From a checkpoint of a small transformer trained on Wikipedia: MLP 2560 tanh GELU, LayerNorm before each block.
Each number is 50 + 10 x the weight over its row's rms, rounded and kept within 0 to 99. Layers, rows and columns count from 0. The size before them is the row's rms in percent of the matrix's.

# layer 2 attention query, 512x512, rms 0.0671, rows 411-511, columns 288-319
123:53 56 42 47 54 57 48 49 43 24 47 55 41 54 55 44 52 50 41 64 71 54 57 42 48 45 60 59 39 49 42 60
120:48 53 42 43 49 50 32 33 52 45 48 64 52 62 61 30 37 57 38 48 43 45 58 54 38 18 49 46 42 40 52 57
132:49 36 24 63 69 56 56 56 41 47 50 68 55 59 37 53 51 43 26 55 35 54 38 40 60 49 25 59 62 28 54 56
129:44 46 74 43 43 62 51 21 62 51 53 29 66 44 56 49 55 61 49 49 60 51 59 51 48 42 61 24 42 55 48 46
133:58 59 54 52 45 51 48 52 61 54 41 78 58 53 42 40 65 70 60 67 48 59 34 35 41 55 56 41 62 46 47 35
122:61 52 56 60 57 57 54 53 44 61 50 55 54 68 54 36 46 48 43 54 59 45 49 53 71 59 35 56 54 64 58 63
129:45 58 66 44 35 65 47 47 53 51 56 58 66 55 60 62 44 37 49 57 40 54 46 64 47 42 29 49 55 82 30 60
129:57 64 52 51 56 48 51 58 51 44 62 78 53 44 50 41 57 49 47 51 59 47 34 46 45 66 49 33 63 44 53 61
135:75 49 33 50 54 54 59 48 66 64 47 55 69 45 57 60 47 52 64 50 54 67 29 56 48 54 47 46 42 44 51 45
132:50 44 56 46 63 48 48 57 47 48 45 48 52 42 27 52 49 52 56 40 62 49 56 53 59 45 51 43 93 58 43 29
121:50 47 47 39 46 39 52 49 35 50 47 58 45 60 50 61 61 47 48 49 55 52 59 49 44 40 50 55 54 47 58 48
119:40 52 41 40 51 55 56 29 57 39 35 31 51 62 47 63 38 77 48 49 56 58 55 64 46 42 65 48 55 42 40 49
129:58 38 53 44 49 38 63 53 58 58 69 46 49 44 44 55 43 29 42 40 48 54 38 43 39 57 56 58 46 65 49 72
131:49 40 55 57 59 42 54 65 72 44 55 48 39 41 41 29 43 67 33 59 36 37 43 43 57 58 50 57 54 50 43 43
126:43 54 43 58 76 47 34 60 54 54 51 44 46 50 59 52 36 43 49 52 37 59 58 55 50 41 48 59 43 47 49 42
124:45 41 54 52 48 54 49 70 58 49 67 61 53 43 55 68 57 45 43 44 60 41 45 65 33 47 49 48 63 49 48 54
129:43 69 34 49 61 54 47 61 50 58 50 60 34 47 45 30 68 42 44 54 44 51 41 71 52 62 49 32 52 39 61 36
124:48 60 56 51 40 32 70 45 26 54 36 48 50 55 76 49 53 51 61 36 53 55 56 59 36 38 43 56 63 42 39 48
128:69 54 54 51 55 47 58 32 51 43 63 49 46 39 66 50 61 44 38 37 44 64 32 45 51 72 35 44 76 61 38 41
149:40 49 61 45 49 51 37 36 60 47 46 34 41 46 54 49 45 65 48 54 61 55 67 47 47 45 61 48 40 50 77 67
127:62 56 43 56 53 58 39 45 48 36 50 46 59 48 52 41 45 55 51 55 47 46 48 33 54 39 48 61 28 37 52 68
126:57 40 65 57 41 33 38 45 47 48 66 49 39 52 67 71 40 49 36 63 36 61 52 56 55 50 65 60 49 43 46 26
124:55 35 48 44 42 63 47 40 55 53 50 35 44 44 61 49 41 58 29 59 44 24 44 57 57 35 58 57 54 41 59 57
123:65 64 66 66 39 44 50 39 53 48 44 58 50 63 45 50 62 42 61 49 54 70 78 49 34 41 41 48 50 45 32 57
127:50 37 69 63 57 51 36 52 62 37 50 47 35 53 48 53 35 47 38 40 56 55 57 73 40 34 41 49 58 60 56 60
123:49 34 45 45 51 64 42 62 55 43 38 35 38 52 36 61 45 47 63 52 47 55 29 44 47 48 55 39 49 42 62 52
118:59 51 40 39 55 40 58 55 44 45 64 61 44 48 45 45 36 61 49 53 51 31 73 47 60 50 38 54 56 47 58 52
132:63 34 61 43 39 38 51 45 74 37 63 44 39 51 64 56 34 53 56 40 57 32 62 54 41 41 50 55 51 45 57 65
130:80 62 40 59 39 40 47 37 49 63 48 66 52 46 49 61 50 35 53 63 41 39 42 36 46 29 43 59 55 54 49 59
124:55 22 32 55 48 46 38 64 44 43 55 50 58 39 33 65 60 52 49 35 43 50 41 41 44 52 41 52 57 40 49 53
118:38 65 48 61 48 42 36 49 38 43 41 41 39 50 47 32 36 60 45 42 40 45 54 51 51 64 40 56 41 40 41 68
132:38 49 33 52 43 37 45 60 37 47 45 70 58 44 33 57 48 51 63 46 39 51 48 43 50 59 44 42 60 45 54 42
131:50 50 61 43 31 52 58 47 48 68 57 49 38 53 62 69 41 55 58 57 61 54 39 60 54 70 63 51 45 43 65 56
128:63 58 46 48 49 43 73 46 68 63 62 45 38 46 60 36 60 41 33 60 57 46 45 45 48 48 54 47 42 46 43 60
125:42 51 54 43 50 54 52 38 43 48 57 46 37 65 55 43 47 40 49 52 57 26 49 58 45 39 46 65 46 46 56 37
116:38 52 54 62 48 61 43 46 62 53 56 52 66 47 45 45 59 47 29 42 49 47 50 42 34 79 61 38 44 52 62 42
120:50 40 43 54 52 55 44 40 84 49 39 48 24 43 29 42 40 52 39 47 40 53 43 37 61 56 46 53 65 50 56 37
076:45 54 47 54 43 43 55 49 31 34 53 63 40 52 43 57 39 47 49 47 44 68 51 39 50 53 55 45 55 42 51 48
083:47 58 48 32 36 67 56 32 51 64 55 58 48 50 61 55 47 57 41 63 43 56 58 49 50 56 39 46 73 64 32 48
078:56 33 44 39 69 54 48 41 38 49 43 25 69 51 64 46 59 60 50 46 31 57 31 42 53 47 46 37 66 46 59 47
079:46 52 45 65 57 45 46 39 49 38 41 68 59 45 71 53 50 67 42 54 39 48 59 65 39 36 33 55 43 55 41 59
076:52 72 36 50 57 57 65 28 34 46 28 45 40 57 40 56 37 56 59 48 60 55 62 50 43 41 44 39 61 56 43 65
081:56 33 41 62 62 42 72 49 51 58 63 30 57 39 58 65 53 57 57 60 37 34 41 47 56 41 44 53 61 39 46 47
078:41 69 48 61 39 50 52 46 53 57 52 59 23 57 53 49 60 31 44 50 42 42 36 50 47 51 44 45 50 50 44 56
074:67 59 48 49 40 67 49 70 63 45 54 49 54 65 47 49 43 43 57 48 53 46 58 44 34 27 47 43 60 38 62 53
077:49 43 43 55 42 26 49 41 53 56 48 43 31 58 44 38 57 57 66 40 66 63 65 57 48 50 46 51 46 55 54 59
080:48 45 42 47 38 38 49 49 79 35 45 57 51 44 32 33 49 65 56 35 29 49 45 68 29 44 56 43 43 46 41 66
084:57 54 46 41 72 60 52 51 43 58 62 46 55 41 64 61 60 45 38 41 51 43 49 50 52 55 56 59 56 35 37 58
078:46 54 55 24 29 49 42 49 42 59 73 58 46 58 50 50 41 67 52 39 33 47 62 61 54 40 45 56 42 75 64 61
082:48 35 38 49 52 51 26 43 62 51 50 63 59 61 62 53 51 54 54 49 56 34 60 57 60 59 58 56 33 72 47 48
086:61 45 56 52 66 38 50 54 45 38 47 70 69 52 55 40 48 61 36 37 60 50 60 77 45 55 36 45 72 64 56 44
080:42 45 58 59 62 34 57 45 68 53 41 39 39 45 55 51 48 57 70 57 48 52 48 45 54 37 46 65 41 34 52 55
077:39 37 39 54 52 59 33 74 40 54 46 31 61 51 36 47 45 42 63 56 42 32 59 53 29 52 49 53 54 65 43 43
082:36 54 53 49 40 53 65 51 43 52 51 60 53 52 52 38 47 48 66 56 42 68 55 57 55 68 59 48 68 41 51 31
081:35 22 54 53 69 49 66 34 38 61 60 59 47 43 51 39 46 46 49 46 54 50 62 50 44 52 38 49 37 48 39 33
084:52 43 37 49 62 44 67 43 44 45 34 58 41 58 46 42 52 41 49 55 33 56 58 67 54 62 39 60 46 71 56 56
080:35 56 40 41 66 53 66 52 56 56 39 52 51 46 51 52 58 57 49 40 55 50 55 50 36 46 32 36 51 50 40 45
077:65 50 78 55 46 63 58 57 56 43 36 37 42 44 49 51 43 67 59 54 53 50 50 43 31 55 45 53 58 61 44 44
080:62 50 32 58 54 36 51 33 37 55 51 52 62 40 52 34 40 63 43 26 46 72 49 47 66 44 44 50 56 37 43 48
082:67 37 48 60 59 48 51 32 42 54 58 51 58 47 55 48 50 44 55 54 50 41 60 57 38 54 47 31 48 46 30 43
082:51 51 64 19 52 47 45 71 41 47 51 49 54 62 25 57 60 48 52 53 67 39 61 41 45 59 54 31 64 60 43 54
080:40 40 63 46 66 66 67 49 49 49 43 45 55 44 48 66 55 33 44 30 46 38 59 46 44 47 49 60 54 50 41 59
079:45 64 52 52 46 45 44 32 53 51 46 46 40 51 57 67 52 43 45 54 42 61 54 64 52 65 49 56 40 57 61 51
080:48 46 52 44 55 76 49 47 51 58 54 58 51 57 56 52 45 55 54 33 46 58 45 54 65 58 47 63 34 62 59 51
075:42 53 50 47 42 56 63 42 41 58 25 66 51 49 46 41 47 48 50 47 39 45 47 48 60 41 52 52 60 59 66 55
085:37 57 53 22 56 54 29 50 54 54 42 43 49 65 48 37 47 59 43 52 50 47 49 63 57 41 53 31 52 55 56 30
083:54 41 52 43 54 42 42 44 49 58 55 59 49 33 42 42 50 44 28 64 47 56 50 38 66 46 48 61 42 41 52 50
077:60 50 42 62 49 47 50 48 37 60 48 52 44 57 42 47 54 38 51 57 21 64 52 64 62 47 47 57 62 53 53 41
082:45 34 57 47 48 56 57 60 40 55 52 54 59 49 64 49 44 53 36 54 56 62 42 33 55 19 52 46 70 40 50 56
077:56 55 56 55 47 59 59 52 57 51 50 55 40 45 45 24 63 43 41 46 45 45 73 33 68 51 54 53 53 56 37 44
082:53 40 57 55 50 52 42 58 54 41 49 57 37 62 55 41 69 48 42 30 45 51 59 43 66 53 50 42 53 69 61 73
084:45 54 45 43 54 52 53 55 48 50 51 59 66 65 49 51 36 55 60 51 48 27 41 50 40 63 58 64 62 81 56 51
089:49 43 48 73 59 36 52 35 40 57 49 53 43 43 60 40 51 40 42 59 33 48 41 59 41 54 47 60 44 46 50 45
075:63 36 55 36 57 35 62 47 27 42 44 63 58 43 31 58 44 54 53 46 44 55 51 57 58 61 45 47 56 62 42 49
075:41 37 49 61 54 46 51 51 62 46 45 52 45 40 63 54 51 62 46 56 50 44 57 50 42 45 47 49 48 47 53 23
076:76 37 57 50 59 42 48 45 54 27 56 53 40 44 58 53 73 51 44 50 46 62 55 62 40 58 55 54 46 64 47 33
077:40 48 59 45 58 46 54 58 44 48 63 56 61 58 50 42 50 48 60 49 41 48 49 56 44 58 52 65 57 38 43 55
077:51 45 48 32 45 41 44 42 54 66 51 44 33 50 29 49 44 42 63 46 57 46 49 65 65 56 37 31 32 26 64 50
077:30 67 39 52 45 42 68 54 58 53 47 75 56 38 32 37 35 37 49 35 39 68 53 49 44 61 56 41 39 46 60 36
080:70 33 44 35 63 36 64 63 62 53 56 31 44 41 47 47 56 79 54 54 49 52 32 36 69 42 50 29 60 26 46 51
075:51 46 48 33 61 30 46 53 44 54 49 52 56 66 47 55 57 43 47 48 40 34 45 42 36 46 48 67 82 59 61 50
077:67 42 62 51 32 42 68 34 63 42 68 29 49 68 66 47 53 56 54 49 45 51 53 40 49 40 63 52 45 55 54 53
077:47 32 58 73 36 61 66 43 43 54 53 42 58 54 35 55 55 49 59 51 44 46 42 64 36 44 56 53 83 60 68 47
079:58 64 49 63 39 39 55 61 45 59 41 51 52 56 34 40 62 53 26 52 64 56 37 40 51 70 62 47 50 74 48 62
078:31 66 55 39 42 53 61 54 26 43 53 67 55 54 64 47 55 39 37 54 49 32 58 45 59 48 44 61 48 59 51 31
077:65 51 60 61 48 67 42 56 48 41 65 47 59 76 53 47 47 45 39 49 64 45 43 66 55 38 34 47 50 40 41 50
084:43 61 37 54 50 59 62 51 47 39 57 50 46 51 49 40 46 70 37 69 48 52 47 39 59 51 45 50 56 48 49 36
079:55 60 37 53 38 63 42 70 46 56 50 44 54 28 51 52 47 44 71 45 46 47 51 49 49 39 67 39 56 61 56 68
081:54 53 52 36 56 59 35 40 58 55 55 43 50 45 35 86 55 28 47 48 47 49 48 59 65 70 58 45 55 56 46 71
080:46 47 54 36 48 52 44 49 58 53 60 50 45 40 40 53 31 39 45 36 54 46 57 51 33 52 42 57 50 39 54 50
076:58 62 61 48 50 55 59 52 42 70 48 44 52 44 67 65 39 71 54 49 44 54 51 53 32 44 63 45 59 48 54 55
081:64 49 51 51 52 53 55 33 64 59 31 55 70 44 31 57 51 56 24 60 42 59 49 66 46 34 43 57 55 55 41 49
081:39 53 63 56 57 43 56 49 49 57 50 36 58 41 35 51 50 40 53 40 57 34 37 53 25 49 56 48 36 49 66 49
076:48 43 50 48 54 43 52 48 50 46 47 60 39 50 44 46 42 54 44 52 41 47 59 43 49 86 70 36 55 40 50 45
078:48 53 52 38 42 64 48 61 61 47 53 40 62 41 32 59 55 45 60 56 46 62 41 57 48 46 61 43 56 56 32 52
084:53 60 37 33 40 61 39 59 53 61 60 49 49 34 47 39 50 54 48 49 50 49 44 43 42 57 48 54 47 42 64 44
080:48 52 52 53 62 54 58 46 44 57 34 52 59 50 32 66 68 46 41 57 42 43 45 53 49 67 53 52 48 52 34 48
080:66 50 46 50 57 54 58 59 45 65 62 40 64 43 52 64 50 51 54 52 50 50 47 54 45 47 51 66 58 56 64 46
077:41 41 49 52 53 58 53 55 59 47 52 46 47 41 57 20 65 48 31 68 53 44 47 50 38 47 63 39 34 46 45 55
080:54 43 56 40 43 40 45 50 53 53 64 45 50 47 56 48 46 40 34 58 55 56 52 37 57 46 62 51 52 37 55 37
077:38 50 36 54 34 43 53 52 39 42 45 52 49 39 59 46 35 41 32 66 48 54 52 70 48 56 46 56 59 44 48 47